Part of a small language model's weights.
Size: 4 heads of 64, vocabulary 512.
Architecture: RMSNorm before each block, rotary positions, no biases in attention or MLP, untied embeddings, normalized queries and keys.
Each number is 500 + 25 x the weight over its row's rms, rounded and kept within 0 to 999. Layers, rows and columns count from 0. Numbers have three digits each. The size before them is the row's rms in percent of the matrix's.

# layer 11 MLP up, 704x256, rms 0.16, rows 193-200, columns 128-255
100:533519534537466498484470478504539489511493506502492499532500479527491468500561546480463506473502492450514463549508508503477537525519506476518508495503490466522480491456538462506539524512470516533463475530515478479467507536494438481516496526497476446420511517482497497541497514503479473522524492464513542494520505484509482475482490507528475449547490462532492471512452503506504522506494
103:487496494564480518459457498535509506548490533534528497519512512507506480503509490470509498548525489448492517525519470514510473515462564486492520522517494469487491494462503488488518511495513515517503495503528526470481510532532540486467546485522507519473493509446473535453555524444471487484483508540479503490501517497513453455499482485536517515488540485506491473484488482471507527530535
104:511489508507520506503538513477482537511504522481531504471494519528504489486511479497462473558472503527532470530518499482527516505502486512504494534527530514489503509512491483496507564513521476499462509486513556507470511490489490489503469497489503538524566495525511525488531515505472519525509472459481477510471487530433504474500468513456501480495467467545552528523493514495478524456501
100:471490474448510459480489493504462508527514540509529539475483492521511490480500469519498466486464502535533527487480522508459461436517537505521497492481509499534554515492515502470496509496516541504482501556494474511506464502504516535507497514509484484499498473509497525499484488501534441482497550509526517516460501519481530527463511517520484500540481473422524483522500469495526531503497
096:516458507467481516495545494519501502466523479501503508507474539555520485489502465512465502515517472579489508474513488507489486455493508489486537504495549523482532512528535484493502512470551486508496490519518470503539463449500489517477481551515466535529483523502492506475508483489535472493484471490472446472446533492496492526506537515505512506544465510493444457573512513528547491467520
095:479485513488506458476474482523513468505480485495496518521486501488476503487542508514447520513490509531505500444531527524460501498497498507486496487493511487482544527514495515499448482503480472527528509503475482506525454549505530483495516529506535504514459495501473515467497465487520495484513502489490504482530505489490475498529462474443498502512471469508484514511503466492500468501469
102:516512487473501504470520491518510469494507468528508486487459508536472488452533466480511493491491460495485520500469510520454493505540476504516466481527506509494530457484540544544473469543480503461479512525533491507480527510506526525505464487478478490533511510530508503537501464515530473474473486507504501492525467457519522488502528508461471455489491534515473474506506524479504510512522
091:485505515500496510478520489527498507523497497493558453479521513476484529484485442456468501499495496513478490537481504456511477509481515521465489471555529450527476523497530513468477524459474449525515519501529490501496502491491484510542499524474532534480519522498540527528482425523501508510522480507532461519448519534492469530499475474475523491463516474501480527479482509480504489502492
# layer 11 MLP down (transposed), 704x256, rms 0.0897, rows 193-199, columns 128-255
100:505514488499493507500504541535503495496536505521444471520490491482479484509495505449535483456519495494519501549547516436481472489435484504537509474467452509488511542466500503524513551525502447492472483502522487505490531479515488498515461525486425491521535498463496534505502479526461514529509503492493511501512525494517475487447506498464540488514481538514521521514456477483452488489489
103:491527482523502485541523524495567502471527518483545453473474546509494527479529504535494510500488509493535487507523524510498490505471511519454489477505500492490490494507514503528488510484486482500511538590553507483498469492555477496499463512508485491436461479467502510508520512445415513505543486483544464501505504492487528516504494474502491480546474550494489511472493525511512478477555
104:475444459525505467474471544502496491497496499486512492501543571460518506498480512516536503498476517453519507500451530494546501485487482537507510510486518493494519475483461486513574497498518515496501549489522517461476500547500537487450457495519452478518482524494539480487475536502511496489525489508503487516496517556525498519481531465476480496497497526535495498472518490497488511468501
098:517473538507503513483517494503461474533509531501534510516517512477477480507458532473488489528509514502490487494496481506544495490534500462502505522530491487474479457473427523519512475513514505477432459522478526512513446554476457520506485519493534500510497482507536549482545517506509540502513494534475484534510460488497498512480501488474550513468450531517468528526461495495501489495494
090:537514460537474525482507459490502480533483439512491496505509507466491537482498480529518479504475468630467494503488468502508579535515441511496473502504541520533526497513518499493507537505431510491480455490487512479489472491480496471508458500507502474499487531474517482538455492527513498454491504484526470470484457454506484505480503507502483483486462505463499474498498503528501510532498
099:513485447497511462453549505490545523525498486495458520490465503477502507525510539503515487528492521523501496504546484450513487456492494510490578504462510510492467457488583468510507482458531490477515512497504493504493542491481494556547460464492511511532497524515478477492452446521507518493486493477514499496518490527490501486511516532518511493478478521521477487517479490499495518535481
099:529505460527488515502511478519525508590536506450463493458486505557445456526533540483491525515464482491506524486482517531507501495512473497479467492502501468472542475524482521520495534471484516464511532501481458480486507492489521498494507502510532453457483513503536488510519501526496498488465503534474476488495468502525518526473472499502495433491498480507493450446504505525513506439500
# layer 11 MLP gate, 704x256, rms 0.149, rows 194-200, columns 128-255
099:511527533503506489511550507450505485497510493529517478492479443511506513524542515491498498511506507477494468537466523511529465466426535523506496505505550482481488490535495509489486492442458561498480514500471509506477484474476479517493563480493503533510479512476500459501503542491509478517549509520489502526489477471501466517510499503524470490491475471483526464487498548464493491505513
104:498482510547500491511516469479511494470559460503524483515461577503510502490430515473517567563508536501535471480502530516512515507540478477489478495481473516508495470515418505530503488480544501495501501468514493495491511497482550520514536464533517489510509485468480552506517526473488495472497540512476488515499470535482515519504467463488492464479499492505497500503497479517499517522495
095:517462498452503474505478509483529476506497480517517490472483519500509533480466517463489489478459486526487522512485500482488443513445539475498514526439519542480488511485520472500482507513486512468492457494478506503504499509501493514495477480505463494473495489505539501505507547520489427495460545500492494467494483561480501486521460510511482525483493514476488483486522493482518523507507
100:476474500474513484503526494506554447495472488494466500501532541514507482493517493510530493506509489490479531502479512461499486486485477501486479506499475514532521487460505494558516516455453534495513480549496493500511466472559448500508513517526469464521471503480509508500490475525483503495532483506449495522504483448432532488488503491491522529469516496515501568548490484536485538497522
098:496439514492530503527519500477503484440504504510540502422549522528528493507511501492491481486437504479509469503513473493535488553526472520477508475540527566509495474501465495489457524478482503505487481527516478485514506516502523578541512504477454523492476546509522494460521516433523502552477493522529522481480465476529481504477472485497511501548508506473511531529520524541507461504496
098:506488518453503496509518505509504463502507497503533500518528480464513490531499477471461545510479464464497491521493497470475519485467558486516533470473490528504510492475482519499482468472510504465499535488529501519520470485489478511533488475464485498458531456542487523534450512485454478503524471508467474475487528490511501502480529488470497466509520587492527478470516509447473516511566
095:473511502512538506507498470487483464498484493519559483449522470413474500477504466464512493511515510569533481510496552501496503493506498506473492507485503482487494500525576476508518494474473524490463490457502496508532502480464517534474530504500459525515522516498522514498519475497525524493465480512517483522489494506477532498464475534516506488517561492508529518496505519503489482483475